{
  "n_layer": 9,
  "n_kv_head": 5,
  "init_std_qkv": 0.0227,
  "init_std_up": 0.0227,
  "beta1": 0.95,
  "beta2": 0.98,
  "schedule": "wsd"
}
Each number is 500 + 40 x the weight over its row's rms, rounded and kept within 0 to 999. Layers, rows and columns count from 0. Numbers have three digits each. The size before them is the row's rms in percent of the matrix's.

# o: layer 2 attention output (transposed), 640x640, rms 0.14, rows 31-73, columns 160-319
# v: layer 2 attention value, 640x640, rms 0.145, rows 32-73, columns 160-319
o31 102:483515491534473461475546517483469473496524530491461478524522530522505485546484515523475438542501531460550592499482496506497502491425541537499474530519491534538551448483475449439487521508480536472545426423514562476506491505578503577470563603440550507578448598529508509427561471520539501567528561511466547489551501512541553507521458542512487512474514506544470623450458613534499537418484463517509501509437513539470497491531555463523488486558594534499525457460513536491549515508549491
v32 101:482494513514480499501437572489482420500451576467530390522470515589491471448439487435587491545515510526523511529548555478445476509538516517467486469541452484498464476500418506521527441517502583503469484477510447481472588535471424477462474507483503479471613490486495554479447507421437508474537546462419545561558482466403482509521518520435545566521502416474564495456526592463543558477411465550548460392452462470526460487557554566483452500519482529465535483486427494435483427524503530
o32 102:506503508485496531487511552470536480500448504431487500516449440512497480456580466531498536510498545527407453496551484452552453466574447517511498509468535487527543546534535454498529473491433402501547470547541518468502517499463492492526464567521526500435562502509520581477478552490539515454504491514522545450580571506550467528441538560446439467492552483545493504611500401558470439522482475530509486566484492463517435536526506439543550520481542470434449501515529468512506522551486513
v33 099:564503484485569465531506475446573500512489612476497479517527535457478511575509482529499432469449438495517512459544491528459460536526498488521548436500547589533471451494511515525510541572497401520514537468564474534501467500524502458553412519456451522451433499503532476467537454467487538469523511480544434480562454538528444469503444428479481523536467532465499571489423453508475518500436441469527552485478520516445527422457501494526503497561507439550539475523526531571485536493553432
o33 100:466499499539523509516491497480529482472485378614489452458501534551500533485561552548541518566590443493526494503465586462521460542490432448495470538566539458490560500429525503521468499417560523450581474549465531505489534514507483449435527427533535532457561511508445546493524541493483528570552531547443548498503554420419443514473456487452463469430514463515479508359505535461485541461516600547501504428590510458473506502534496482419481422514512530524494560513521459462498508488469498
v34 092:521544507489545468543538494467580454511459457570490472432562472469495474509432459577516425563466551537485453498516509521514414420506556442409436474483502474491596524546474509478543581492470531563550473518579498608498468488480545540518453521538475522491517492489519470451478505536502460511489460457531508508442529505595526486523592488454507502577489549486596541495477437475501456519579464504530506491552494573500500437591495519467539491525493556546421531597516501524505497500531514
o34 093:430526565539458484525507493496473498534559586437416464504522464548598494531437442491514419538507470568475496599477515518532518541563506494534510573456501468519495579551526578493514495534531486435517499504472461479519535483455506460538538557447545531494501445475491539518515507443471546535477514476495501481554540450444445535589424466488543587434523439504456518532445567537546478439477558511445538526541481464426501500428577513490449565509487435490529538529444499484469516495439507
v35 095:460509557566393413467520513541493547526511528509460474472481544477546495483433505488512523595511516483504502469541506450417466474402461493503495501486494555502485524494506500464480483518479558467580550480510449477533491571446442527460530503512479420591512568469448462543430467453514512507480502467495527491494516499397489500545547473449445537455509552590512510622462515546464433521534500513513504544519539579478406496555462482501473505481573506540440509467507481529515539457519583
o35 098:546529480490476477493454522507432495489545546467456499488514538413484522576482459532474498460500473495456542479491478497516499509500528482571542465418558504521450549445494550501460434524528447485495562519495536476467460543446431410532551433439464530494442450467522521565483535544588506531485453475573455448453525543552594451445488523464496535506547441515451453563527506493468466475549490477500492503494527579491562466532440506444521551518481452436494491482458588476524538524566473
v36 095:534598552519514506417551543548521558465504507422457545482567527509441428571501469532491460520457468466449472464512470502487547568483531501485506504515477464497508651458496519492527522466440533498496549558487479583429523567465482477461559544507516508521583474603464447463498469478461474446489521490511477538476500461564529510525531485469533525531519459517508474553470567521552497514465450547432592397549560445481494562491565478482582498598474521503547488482480441453465484513476599
o36 094:472460523611508518559447446477499457452475465485521512456481478441533549521436491536533459480568486494540540569486542472526455434479553483475460515497446514458429460533515575515486491593502462530543549483557492472444451521560542462484401499482438465542510525500449492458482480526500543447550545509547434544568521541427481498540433608428510481478564474509446506626503568538531435592544465515517460514477492522504516510477458579378460533479509534548474493466523550475507490500478449
v37 097:501477516543584501531521509479500555491477463514473474509509481527473441542498497502486538463472482539537509523480498447495526478509521470517547555525567561410479505510480466422522537519459500518448521463483449416500489483484494502493551428518499470577478558449590439466534505510428488519447540500477512430492458472468473429544520492424417535485488506469380503501469540442489468522496531515512446436518539495517515522519506524501575485405482478529469499404452464496540505457478443
o37 097:498503539496497473538583563515420527452545490510456494528484582481532530411533532524506507593504500469514471538509469510518517576487473522537499533460532524541458532492479530499539512513569476469445504441558527506462530465501558554503478518464540454515532486545473520539529459485445526436472484533498532465508532441493532563473555476540512460526519472516581506508545424450519459538519580481543476472485415525474475541489484525477545509510434518441488487559484530478506543429511489
v38 104:483490508473490539502485489521470539559516485485527540529460493558556494467478547513558588459496550515510457433475478438510449465441506502487498589510517483582514477511529437517429491433517536517543494519427466476548471508542467514512484475478501490547510399521457405433473452488501523572500519503464461515585562531427461471500501467529539528472439454443451411485504490568546539515474504519471471510441508474451426554547481518544553516499562485493567516475534425495440515539532561
o38 098:550509489510514512506620503502535492547517518434428514548443484394529570510539489500488454532482522563572475477417454474421529510524481532543503506494486524429598567548562479566520553569422460473456503512490471524452478456510534507530443562499465455479464525447477483492411536521509375479515433496562494502484512443534568473470389512467539528511570567488618482470480508533469505550488516540477485527467575551539457443531536448512476516521499408447470475500528469469531516500487399
v39 097:528506511464506537501472481497486496557482483513502545529506450519521509504474518536537479501584514534543503441479531502598586602521485468474529492487486545389470474522490537431525435517469471527442543473490506490552453505478571486509474486467488459481504522485514570571491519471469462469457434514556535589478454542554430479523487506465485456572525495553514516491466502517490525514510512527418504552463518519516445541525482552549516514538521549559488543439535560526498547530446432
o39 098:487552435529472456508465455520479468481492519482507547530524500455501491527476454555471476486477506508508463512465483483461450459484517545508568430457548433515499442498534545543447464513528627469523478528482504499520557496461490537589521507457481459491481496450539458463511515533493463472552501521482488474540525456518520475498553486492552418511395564491479442508497486517566503474580540471526522457450554470460491424518487505428495522468517476517477488488503561471458515483415494
v40 099:458410441457457435414471427592440419381490501532476495420531492605526449482507480384456473567494516477540519424505443483520505500502541497518527562531536461467445496472567520501447524444479519556467527525457478582471576557442527428500508493485470507498559555529461532574541497487511506429474492561470492557553524547562521458477504450521494512518507601568509507512467514518500542494529509523507467497504564518533523513531480528426473536489470425440524451508478515514470453497520530
o40 101:548561518514543499492459484501507504565518494459505506565498499459475451491531477519513444485541482529491480537594544529522547635579487494542457445484520508559445399447508524494542521463474486445512539489502530432492495516435501492497479471497442483457561461481563464420439504470490549447466461475498471456485537409502517487535470580432514520495551470499471465523478520498430500481507543557462489483443508408458490565520521484510533493496496451529489468471431476497595379536506487
v41 098:551517487459458465539545547543493503556442468482495513537497450478494487557475552546541480449552576527501514575492509486562497458504482478544530557518462468472479518558493592548488497541464528555512497475522487416512507449570474434490460495523514502481595466499479465498512527412505470534504518520461527489494440513476423525451494504421442515429504427511441524505504530544453568463455438425527504520548570429579472550535438418492503515552491517468528496521477525515505511555490450
o41 096:495542493489514484471515499424484510464526478520556484485468561484496543529546490595477497450483519527514458531503523542456440561556473463534466444470537557552546548513513538502469485429502496509519512568555495449489515485456476500499515570563426524493453530552501465495469572448496509473506559488559515481548590530509516527534530523519433485532531580506533490536406539521517389448452450472480462439509513498501521476544542454537484481516513492428520466470425501533509532555540540
v42 102:505510496489447488475522485508481500467515558518475461416476501473457567514465545447540537510456485479410579484472555444465456551517582496543519498463494596518475433440551455492483546527534502477433457475490509546461552507481464510498452471504444464481479453464495531485500477507448487527526499483464505535461481526445466492478556483496555534468486524476486536541557511425540438523473538595450461416466441555496461517473511391541485495471463509493480535488503454473517507425527480
o42 102:530504495518506429562491506458527431546560525477532526482537473479543435512480491549518467488567489505467489485410608503409404477539467465553508487494501424444425488589432498484486508515482510502465475546461492467491463554513467479579505540519512513500539580517426555537528505497510463493454444521438522473470511492510568463511464467514489547517477509467587491559482474406400460531533541527482501512514554530555467482463420516450534493442440519478485538464538513539561403548481445
v43 102:499540447462485490471537483538526532563500483439536586447482415536445527483470535511507512443491560541515493493531508499471430499461531496543512528479473445481487521530472493499507553496514539558562452467475521579551421501463463508498546487438557499538535432543509500470506536488527485504424535521553513507475526452509555551526534489510480477428458493486523491593503425535544524537496515502547488471566485448453443522546489502540553459472528497439508541526486517512509496481516575
o43 102:542516476475540475439496544512430456542577532420448481501498524534543494532485484518457498558530450504427511537502544571543536505539482510539462591481471486556566531561515556501516495562533483497421479523450519460521446557547551499491462477546555570538509476453505487501541564456544478525491484460477424492480568543422439482527511447481501494459508567507450504528504580500533456523516519541537498473438519503463491501472511535534482534475492466547482481486451489539570435514530512
v44 100:493468527423540534452419517537471539455523450463482520471489421465436451483581485453501538550538548505470443543453475494647495498425481462490547529490513564454558550467428471429512546503560486536463532506466541552597486533505474488547502457499511460519406530498551501523488418473558478561516552445603522502474505506500490515482487512584508467555534528477469452566453555460523502558455483502467476514512424467501469531426508595522490501515546441483538483515515540541489486489516473
o44 097:490523501551506467447519535564545519526428486480573494566487491445418532493485583440527484469480508548546512434470511519472530488536473577384532502484453455579520460471528496500520469470466508460513527490491506509514566448512537490519460470553569490500497507548545494513500577565471539439514544545498495482486475459480508522458495449505474458535492478567554493452573532468499462512521491486545564538428582486481561515534520498428433484377487532523522524466489478464499501548544477
v45 105:460510460525429560538497486521485467447493470563437547484513417467485480462458534536522501495519512487409490564513518493434498460495489485508482512514447485494480491549440483480466547509466522428496509446448506378481441576500494553496594520431463454508522533530493485591523542476536496490525568506457448500457504507458466531544568494461483555521531488451491443510501541465546499519573538564494427509512451550487495463463473537555507487592560500482539509487530569566472541491539497
o45 099:477486508483426406564552509437538535530518522531484407572476568541520602493479454497569488464502453518591526426500499557469493422498542452496424460463520564505532517478451515358542491498519518559473483459463582462459495537559628521512462550560520434519480576490602461509503424563485488437441468487492502496475549578541459543544429473555457525544531488533472465449408508505451472479487457456428479488518530523523502470504567515452472484466488485486484552510446499503467525443579518
v46 097:487545589455550515518487438473495436477522493524460471489562474424496452488542503474517516379539444460522510487519514443460494512469550485566484509489492540486506426509390468468550463516482546474450553489467521450523485512478546504509463482540489526498567483567458451534474531484551446488515478443544476499513493481513483466542443477501468492469485450441488444463504486534586516514497544461561472529515492437491458510438526546442508480508462455513587514491518444420496533586504525
o46 098:504522473464544490448522537492517496507532542508533471472479486577584605510537528502594501560488545477466519505552525565481505470451526532571507468503498503497535552524574431505510524445500464514557510503505541463417538509542537526466466499512530469461469494514497528419461564454452527478480477486539476421448450484492486469464518507565576524555499538549479500475455509502460501517562459490485489546475501437467474490472561514446496494482531509530423494520568528474389547484490481
v47 100:529431419495519496528501498504494539578485489480581517480563477496531578467463445497442508547503516444540476485557515456483492483574525526530519476524488464470539525559520557506501484554482536574528475434505456544541574523506533523544481476494588506443500521487466504388466416588534521539498464492487502504517517464526485502546498478473548504511504547523456590454400512479484499498476500515428515490540491479471469439433498516501485536445555488489479567510458566539582514521466515
o47 095:430491530557542523471453525477500454560504535540508484434502548473467495436480539607529563489530526570459570495506503534542560464452477519524498487594530535491546499525505416581480581522472544490459513487477514518518522515526450430462511449461541491491474489493491493552504513518441556462472470508513537529513502449522486536552359455477517526514517505491512523520458531498516527439540477484491498529441430473478489501470529527415482496569521507513465471509440479492512545500487538
v48 097:588531505542536546466478448464537506502527511490436371448513479519543539424470425547507461530502495557562478523537482435512465555435530494504516437497492394531491490503512438469533577502495474491506560460527442498441476494552496531498437472536472484551515473497524520469544528463472451559497490485478587562424555514553497534500506479487477496612525476520479369435486572507470507490486466476523506463472475554450512505488537533533511458426507504534508538456489446461534525567529465
o48 096:512514488555594462458483484455503535483458502456502554481497509445505488539404513481426496499544505537514475474456550435476507480487429537579461549547470509506553534499546460508582489512540542533494560520546566484442551466465543538524483507505499484474511523498505495479493539473513552471490517482466500454521493529445533539387407490402545500524494437523496458503514465513518525471471506470509468463496486500528527468509511537503519501454524531540523569481532534509542493466480513
v49 103:424501467510524506542471581491532424488522483408513527534399496484475529495543469479509492549474572476559531513553515534536460482540494516500549539555500461459483436539564512491478525456571528472479562416496487469533481498468467510506544520497484518460559542552539529551535596434518505537484515550457501496523492342447542494513511504497485468529480533468451500495519485525542459425490489521585535494552448460484544500433493537530576513500458511454526471512425537511501501536482481
o49 101:485477517522536482456462585479468531497568496476580447491494516534493472474499531532461476509520507494501460494519421490517510493542430510511523452575542496526540587505434492469482451446531458429499414491487448496528494530511534431503487464536501490486470509562459443417421475553546515496491516454555512534484540485410482462486534523404449513564548511454456508523453510470545418583498475513460476575485494423473460506523490459619489482558592464491491484526556385532414501527473538
v50 099:427462537510475481430492505472461501499543509545477452465488484595432507572453430468482541524430573448448588559511538510540488508499529464477512490513541552529577550489449514468421449462515472552492467524498478472551480487540475492486495467534474551539544454496488476523521461503547482544573411457516463464518542580470466521525545455543517534482498490479559486572539493490501480485507521541460545528481524497462466526527449480491535433504475464513472500468505453439504482562534531
o50 100:503509558466532443440455480441552512466445498518492410515522491524447511516552528469502409451543402533486546497491521514473595464519548482535506509546484512403523480442488546452544528509433463530552579481477506521440398544514533484488479517574517516528494518515537473478490596483484451502494548528570526461483509499488508481510485505490536458575475576511474422522473527510499456522579523446564506444492582448490588541570526504515519489479506485475492533488480422528536561469446519
v51 103:479499495502512564530437514541457456548526435562475475538548473463484458522531511504495497544529480474519508480460503515531503449494538465559492446507515472446525514518507431461495514437522440473462605507521493510483507432497556505511542550431492477559480504494454494576454571510462590522543517463517490469474519401551466554480496523410517486470446544520486533535440475587494503494544454461514536510472520534598532581511515551486515521502475492450478433552485511510508561463470493
o51 102:489498503500539443488572527436494556534523545408548508529507502528514528529459522471457487479458459612477497477578502518486550509503484598540510557514486515505526507427512550489474576573493520506521454451518477527531482446396525602468510499523513475468508465489555414459513521533559519539504546533444432479478434432542526533498514510640517444480451409490471509555469520483507502564432436472498513499487515446565493484493478447487514477604528583498444517496486573518537478568524555
v52 103:492496529472498517451531486461487494506541544550526461485525453519444480530538465514506502550468492525471492432449550495419531480561556442395434503482484500506478499537579475430485492526489535415492512530503499469475460546484498605547501500473482534550471519418417493523582511485480476511543479472477457453510486522559482512467512532454515471495562529510481513502544469569433497510449448489451557465503460566492568480462497471425491539457493450525504525464500473525471498518477492
o52 103:569472505521493394526499481483459487505473591507478543442498504508500493487464493460506543468500484484533552480528495485531478522476531482522566535500511455548502483436492470528550539470516442467523507480510478543470538539494445428482583527483374501501531527433518526451482468452499500523483500533511500546550449500461527495464468503550460465562447535520508443404468469469474424477486503532554475511539554475472453581485521506483513477529492448560492467498485546534544520419463518
v53 098:483488505466487573543529506570495561481500541532517465565471509517455525452466522599469546420485542516456503534544482474441476461529485492468474408558461550539513491443493527493444470518527474497543461453526459419509454506522421540483510575486503495538465505502480510481473513502428504514462513512551458450555416495456444504506498458507516447467549451497488496501401541463513519491489440546509449493448498491418442533546548475517589525652542435530485463484467531492499481492450511
o53 100:518503497507480472492551485571457488506518406491569496478494498470528507405566484493499543561528446494446488474522466556569515419443514425490522528504583458542512542510524512540465491520476439509460481493606509504483506512487557465505481534479529509481514508525499484526508460531442462500499568517474438491529536489474534446506471424520438527465562444518471460499578333418483517452529600524508488550524440522505479493517481490483490519471547512458483516542513484532557495561580439
v54 104:515467564480494430445427491486420561476450516462542477488521504521541497516503440485555487484470564512492472585482496528553484537513520473448459474483538540485520464475484537522421479555543532462529512407478600508464484503445518475539423464477438527536501508506533445437518568484466413516548608429481479421557481466444495457480522455486483473515430469484549506511542497476529473498504499477409425496497447568508377544525526423473512522448475582484521524535453552557531604571492507
o54 102:461481460521484484557471528504527456486502487576529475423458523513448475464547520531456512460514573465523498489430458526459569471524504521508521436551512468399499530523488485504510502478496529530519474453519437581468471487470495458466534537489509469512544522474543635532534536446501541562530405532517527496599584486563576508553449540464537393435487572464482500480507387516474573501453501539529495520490556472458561491479515554532479443445452482550449491504574531434443453397528471
v55 093:495487446459479508484457578544518522441579502471528430519452554500419387466494495452484473544497483500457468447548473436481532533442501516614461501511566453505503558445504512551578514513472542474450415495496440532441525444483435544484479536505440433527468516524515515452541512421465527420521494516501497524538560517466582473504494521545509478495503475559486493503472462486529554502463477487537529455555543507533490521529493525495492517564480490502463500570461456556483526499512527
o55 097:504449509480529476601538522523577448531459567517524564517514517548526567522496518523424557482506423534522515498449547474575463540496483521392564505507542555503530471524519473489533493510495450476502524533525448491491520482507549490512517426486468553492522457432560493519460556488608520569510535532518558540507508444455543559556463449477555496452505442454424540452453473490449439494427509536442567532512503452479551502495476471528500437451560542452489466512528486554472522506531546
v56 099:462507518482533502540462532477481455463471448532479543460466524527457510496510578483481618496504489497534489469518586553492507503505484492506516460481556531453481491485435411462466407562508477524483509484557476494498515515447510551489448471408448489526503510482502478549460481490560445575450515504527512425487448482425474565504500568487462538480470495444489486498497489481539522485549489479473468527498498543526476518455495535478516474355567512496495534525552490547531552479568439
o56 102:562504513551510505452517500550444546510493525516520477439548450512525475451515510482487491517453501496442537441531418524469445460441518497554527529494493430507449555457503511498482594422477515503472507491490565533524508545504386505548488465513436526489503445492488542473496537441487549435478473436500460467492503478540495465470480550513526529506465553550465514449444459412471515480480472520499479502504498463540451459554463538504459437532548438544478554481574471496465520477555586
v57 099:459465498394491463488516483548509504505529489438535542465530529586573490510486463501479532536508457424490468517477466566449446516485485506507456473464542461558523468499510495575481553516547473452589548510524611513507410567631560527569509437519509482516553469452499439519504519513533518508500519500478447525495576551406445513463462449525523499531471477475550583493541515574469525509513522531460483505490504485459494516534510516567533530505537539516509541494494482529484523457598475
o57 099:456519519655466526495437454474491464486540537498455488472536473423482477440480474483478497570538559486545521545519501439478532485500480436487501493528590436472577516511513488520480448440623530536479418457451450418529529505514439412479518569467496500546519458491456500494516510444514552478535529506460516521535509514552464484517456555397466502481532480486495574490448580516477526493539454497544466522607494501497485475477519473450593488474561479539546417530513531554494478562516531
v58 095:604445501560441390452491417397548515565518568550531492392531538473518563455489507451472518486462486566482496499456538462440423511497467441417534481528556517519543550474500481486540479529497478502476501512468458469476438523457556506488474492498403528490516409556517504436493450535493526495532481465572467548531540514514462508528479473526436455482500476525533451566482444462422467523474484529460538517463502517481504382538530435496422440499595488554478539501517475469553478486538511
o58 094:549533531495575518518504485529507538490506528494488469505495465505500445512534512504474528481521504364525557473472503535476493494440498442546503483546543456439561549421533485495492465480433488469468575465410554475466465455537475515447547481536503480488508550434581530511496530410467554461567524489508526500522504573460487393539503472484494546475459488441511479401490577504449529427534529504554472534492497511420483521515558521432554606519470497554623514496530549507514545451547435
v59 094:553527476521488544514484450546490536489489545491544450495548448463569450543629477563519405500503504538495453486466497560436499471479560454401477504568519433430522436433511527522537537461480488456480493573440499557470541490470542532516514596555470563435457457483542541501504518569520454520466482544462528515528498531498461604436537492459511498513448503479536481412529588567531496515447413508513507483473467533565497431457553462528434524515542561542527532577489507470512531498467420
o59 098:461504506592493491546508551467445478531522409475447500470482507510446517464530535529442578504564539520489510519490552454483448505493494592521487542461449465540441529525567496542523479462508441582524611484453459559486490533568451463541540489464464490539523480519446466516498519449468479462448475492511447567505512565535523538527526435509511464477489544448527457565495531460497493544543580559505443461495490505508471497490482589474499484495417491527495442569444480488491472497472492
v60 101:510429495522562513540490486542524538460495492601507503460496490543508444538485510587548548415479438458472510474559463428414494453443543476428485453518512572532484503547534532509486492511478503480468459453501393523448446563493452539500558511516479491558476592489509448552497495460520479464459521495425440484568509481475538527572527521478517473522480478558486434527449419530493514413498540532535448440508460434450512491491537513536490535542476458551497492499506510515447494497503459
o60 103:495504458448414502506514527430423504491443548493522489539436545425497543466591438498403568541495516483462492458473482515507513501521517519505448537460565454521492591419563513482501539566523457433486572488516502509481470536453476532528502536472509490494520502519522565449488457455396445485448488484516500477461474479479539552560490489528599521415559446501517508608562420484465517482547516524539509536485503487607475485498499407489513496484517483473518486465472456461510506522589448
v61 103:494462491517502428447568426517465572500439472513564501537538530509477480491474459551465531538497555485447492506504454513496555509512545503488534533473481530480489448499523471542537560510517522488532521535502533503540524438451483538486514514511496475570497490440425503513477533531483456490485461417476520540508487484451490447492494504540548480498512508556438542470512462444472569511422520471506505459484520448437529481461574526534493528457500494516483547402450539420561474437422588
o61 103:462533541491551508535466516525511477544569460506502482489509470506482478458505484467451490541508520539509483548514510483510519510493511442549516494525553517565470505493493574435488528428551577416519568499492542569512537454479478497516453509509501490540546488522501512473493432487538475532425483525469427551529595536479517469465490469469529504564505550531488523395529526499469456515534454512518467499505491523555489496501523498445507459500499398460538405526601545571520487500498503
v62 099:562433493540485449435574430466478474516474480492551573494507476472504540529435461461569463471489464446506478533514500495529501451487504543411493489449552457454529533531464591415487446519458586539468448470488479464524418506514506470478504443484447513526517475436552523527546503489439514508486513497521541493515535470474491480588506506577494507490513477521565509537544522496542539458493471472489545507545463561506550468441509567443506427517558463534481545455506504538573517517493473
o62 099:515539487481472524518434568610485474508488549520476491530444518510564409577487556487491515510501545608508462476473515496550408570519486533517516525495413483530558486542453412499442515447398480447435570485547513486451539517550498542548423512524466537519508518537505559505506532462549520512474518504463529469534549514470473447506472510538469538443456443463451473522456596536535452516506501468488557540486530476498564506485530469560465437496489537524514535552520518501553485524497469
v63 101:485425528494477519459518551503473502521488554551513459539479567546448470565488519497478525477521581473439520420563526479571541518532495559528519498497533552457572455463456547458509444457456453472468483430472491447546553503430522427510520475558511503566512544593493491414535474478469472452522549539499488479562462495448506417454525522571429552490488456528544474461473516474489532510511473530502444467540454422520488513519495447493497510498481485438528465494453425469468493514475519
o63 104:513514491472526502538510421450471440548484409463471498443490517454517490498578570501501514464533461586485446463459565540574503532503507492503408476565507526414452572471533397511528465452456494518526513572495471520528495482462512534534476501496521465473517529559473499541533433499529548511606531443514462477482494487483574504520462544534516484561452506470463458549575555530487512471439572488602466487445453511506454505448498512513558515523536395423574444438594551454563529463499496
v64 097:499505507521482492524474475470484506513528497509475565506446536546492471429484486470491492508545490529533517481523428471452533482407490511531512465490488496534470479521456444511498505494466556545505550509443478459478495573565526389535538496521464494530521511471506532515505428481465444536547520466458479440515495495484498452582538473534513422477465475474537484530508521492500508470382553553457429515508502519416484512554566513452422488558457518458529500537420476525521479525498472
o64 099:534525522493478554507540505511487543495532432522556579513492518436531499522489458509560520479514544436538531401511534468534531440498484542508491425389520499413553502505577545544491521534437393537504490524506512469465516527482559601495471497527508554525482484511527477528466444463461506455508557536574531401497456422584593545534509532508512481497492486583490501542524644480533455522563520485505534447492456415550442474495457475503530584522423463506472528475494437436518507514522478
v65 100:566506520433512539428450520494478504531513465484506516487502446525446512466517466567515461519462534483523533448519510464457506485453490442550484465533463518486474619486494505467593438402458481486477497459462426469490539461538485508520493450489520528566551410500462596501483422561534520528482518474434569434481455456516504579577499488520507507447544499487542528592430545521426499544523545547522430531505575497550499437504584513549465492528487505444468492571541454464539473556552545
o65 098:429504520522456418505530531440452500470545465551491430513458525446551490526478535502469517506473536500440538510524528472580540474500513508531515461531528457507524445461442465481580474598518533485509417532488492565513479559453513481534544457449520474496438512459506491403531499492452532486476528500523464511553390556534504557476490566541479500509479488526478423506554580483465469512565528519423485424419518491487461513572520492462472448485506559496527523456527515531458482431535488
v66 100:473503421465541534558493502523595569456518585455455559470551587506523407455593529532540474527534520580474493554512501489472536537508465550446472474506518486527526541534490522478398507490446560508453476511540527518452508522479482498448418501543441461464478481477480584511511509453511559517519541505514468497518556524428489467506438476504544467506594531548535487509528481470520496460421453526448538509500538534454451523565453455455490492552482448494460491616512476556537504496394490
o66 103:449517560546452479511524504493479496562412461458555573486485439459513544490514497566531477466493530554513435481510458451538499447560436478518510470562530508481534492544514454607524492574501424489487524494480484443555490486452477521466534523490469505532474498488493532500466417524459473521464481491524569507495507452471465492465551460510453513462498506557513459486546543481576557453522540482544506581455464523479519414477527494544484459476481515525538462450449468510496492493488426
v67 101:464482523475470508526397499517510482563531474493505489563427507525631464424509571547453566512451543498526403447485502526503430585416455581475438551486543596547515508512553552535522573518604496510508501493463479538571522497513491478507494453466539536483522494471475528490385483539502472535473540486526436493490516454515545465496477505505485480485495431460492527459498488468467508494553445494489453552463466512460451495498480551512503559513559481540508506490488523511481504492504478
o67 103:485479461501386484362489508509431485548520477510460500510474491455479449405494449487519538528504539459511576514490485531565561519501531478449577496489508512445539510543582490507502477494479499504552529510515521466498526501519558543521478481506512540451524422503483442514524508522508525541501499500399440468462503497523521492495514480549420537487493520511457556403494607553485536492566479506490477495470475534521508451518458512514444441481530587478573473486482484397551518454430518
v68 096:499556491517594533474580494464579535511459569488489493517436470482479520544425495517525446429571421497516500481531531542575467570563461523493543482505493485515512428543490542494504491516472452488520449540608491520494482508455445504535448476460587455482492528506551513409588562509510460508504539435524553580476398460530581489482466531546517471458553496490539431552454501486538478494503478491535522522517530523504468458458488591420448448456472483501451506449437493615479528497463467
o68 098:526519475460560537463441514576517439514490497561440608432531596512525493516511562537550457576500548562477469413496445399409541387548523538448471478533422525517494560536504449514476491503489552497490481527499439467477520574457463579519461475497488542544510486429501455575496518607485504486501484439459522526448526469510373523501517483487487512571435523519518427448593436441578429512441533520574473428434505552495469533507482420439523525493520453557473517566554545581508488548520488
v69 101:517464481514447511542484515560520572536489585546512522490555495485480522544434541460496492524501548508516507441522492459442535545443537477521462499465457591410527525462546517495428502518532482423479493503515511504509404510508501531501462482534506467509508436482492478530586528555493522527470476442534440568508509449514436550527481534495490549511483510483485501550561521520451556524476458532491610506493540469590426480513488546481467589533507556585486499539551479484473542485512463
o69 103:483557480533506465469493467502440507453480454527446440482522412472511504505507466520549539529557429429532490486472490536528512512536519472568493503574586483455463509526525560512519533451514541431467513505496518513460544520472539555517475464458518512495458476468524458548554495498465469526392525541499485498511476558546517461487515468483530547497506564516535509534547471463584435436434541489539452509508485537546509455489466523427476518484509528530462463505534451519483519506526462
v70 102:499561506495487451463476557452458506514512528494512516469483569509402524464419474433529500509437578494453508468437579517575516454465495505434457554494497481559505498468523525507509447423522423467499530529579599572553411505536518499458500480511485491477513422490429478443580497552512497458486463519521516504468434525505500486509552459507515461495521486454508522479525447539417519487517413442502502434422513492494476507528531535444575428522537586577467500512507415483541532464491510
o70 100:466529489540614505501517390511425461521465513484474543498517409431542515449511527467548530547547441504485543560569547475480534490458465386513538501560445485532521517538509542532471499518511524519535543495472429450461500561463525401452502537491539416511458551429531504485490550526553537577483491489545488495540468526524463512468524465476473480492507498510562418492468450556524503443484473516576512555544492581485523532550520492461404547546422450437565521522568542499449484547511480
v71 095:490550533539487490440567538508473603522500452491387557493385495536488480462457585503570504550537488562518500446499474501486505584456475510543474532491535534506481520579486422521510457461443481545484452530503484505508499479504499496532504496561498496456557586512546568494444551503513428514552523406402512494578527517492500467513534544554512446524521473557550474530583523534485570444387563526558512545532540492520555473474530513532485515494508448545523541532461466509501491503477553
o71 097:500521483469476452535437505462461394485489517475492499534524462454553525516526498480450557515559540463491552509519484391560492453499422549556440457491523549545521558512565518455477472523539522532539545490455464507517503446481548464557485515454490553555479491554519449535586524500531482478540519474547488507504489450472495505531526451472489468496468528508451459492529497548536474556457566503477508510503480461435473438441477474504559412469568464511529475433515487501493573507445460
v72 100:457493532509544460588477484557518519541501536456527491380498540615546610504536468560490492530492512503469508495495449508534481523504435496459500504538502470488494528551521478515503482607478545472456436462504501502433505455466530455490481508456542486563493482551546448505539549551472463479422480490486498483457444559523496518559528468493533471492501547470446528428480539512503530481515542488533527503476453471476505441495534558474537433527555423473481528428525463592515422479545488
o72 101:486514471513514463461522535486522476460501570516431496492573459501570463523501534507525503482522463519494514510475569543426500533436565498498565535552507520501585462504431510502520463550473536539479515450475436476488470475575415548527505463545451524445514469465452576503469521449541577507458522428479523556480500451526421538546483519480503477453506526456468494543510462504482515493406500495533509536517524541547507497586546554493545464487515541563483518513482540483418501529466507
v73 098:518511473523452430502528452525483426492470524520579498512489524567539517541507503463509564522422470473510475528539512528442470430506462536449435487472522504501510461501504452528585511482530465509466455553426496469579508499485479525488495523398474534504473510484471456466483469490529498454517545461538494436608550437465500496511547515493495461497586541479521518520446435426482439481433501501548491529411521500499524465500492498556522531458538468574467522573443453540529510507549481
o73 097:547483485434526526613525539493572469494539415565501459512521517528518413402532489459466496421525507486451541447525517547519514498585485448506571523511551430454487494484490542508499564515407549473432549490473539561520503555441451551504485508527479446517516497531455579534439525477488575567562489505522491475505536556508523526459448443572538464465465499529510525378534463464446514560566473536460517547436467454451504479512476543463499519510478471436475533583492502489541488507458537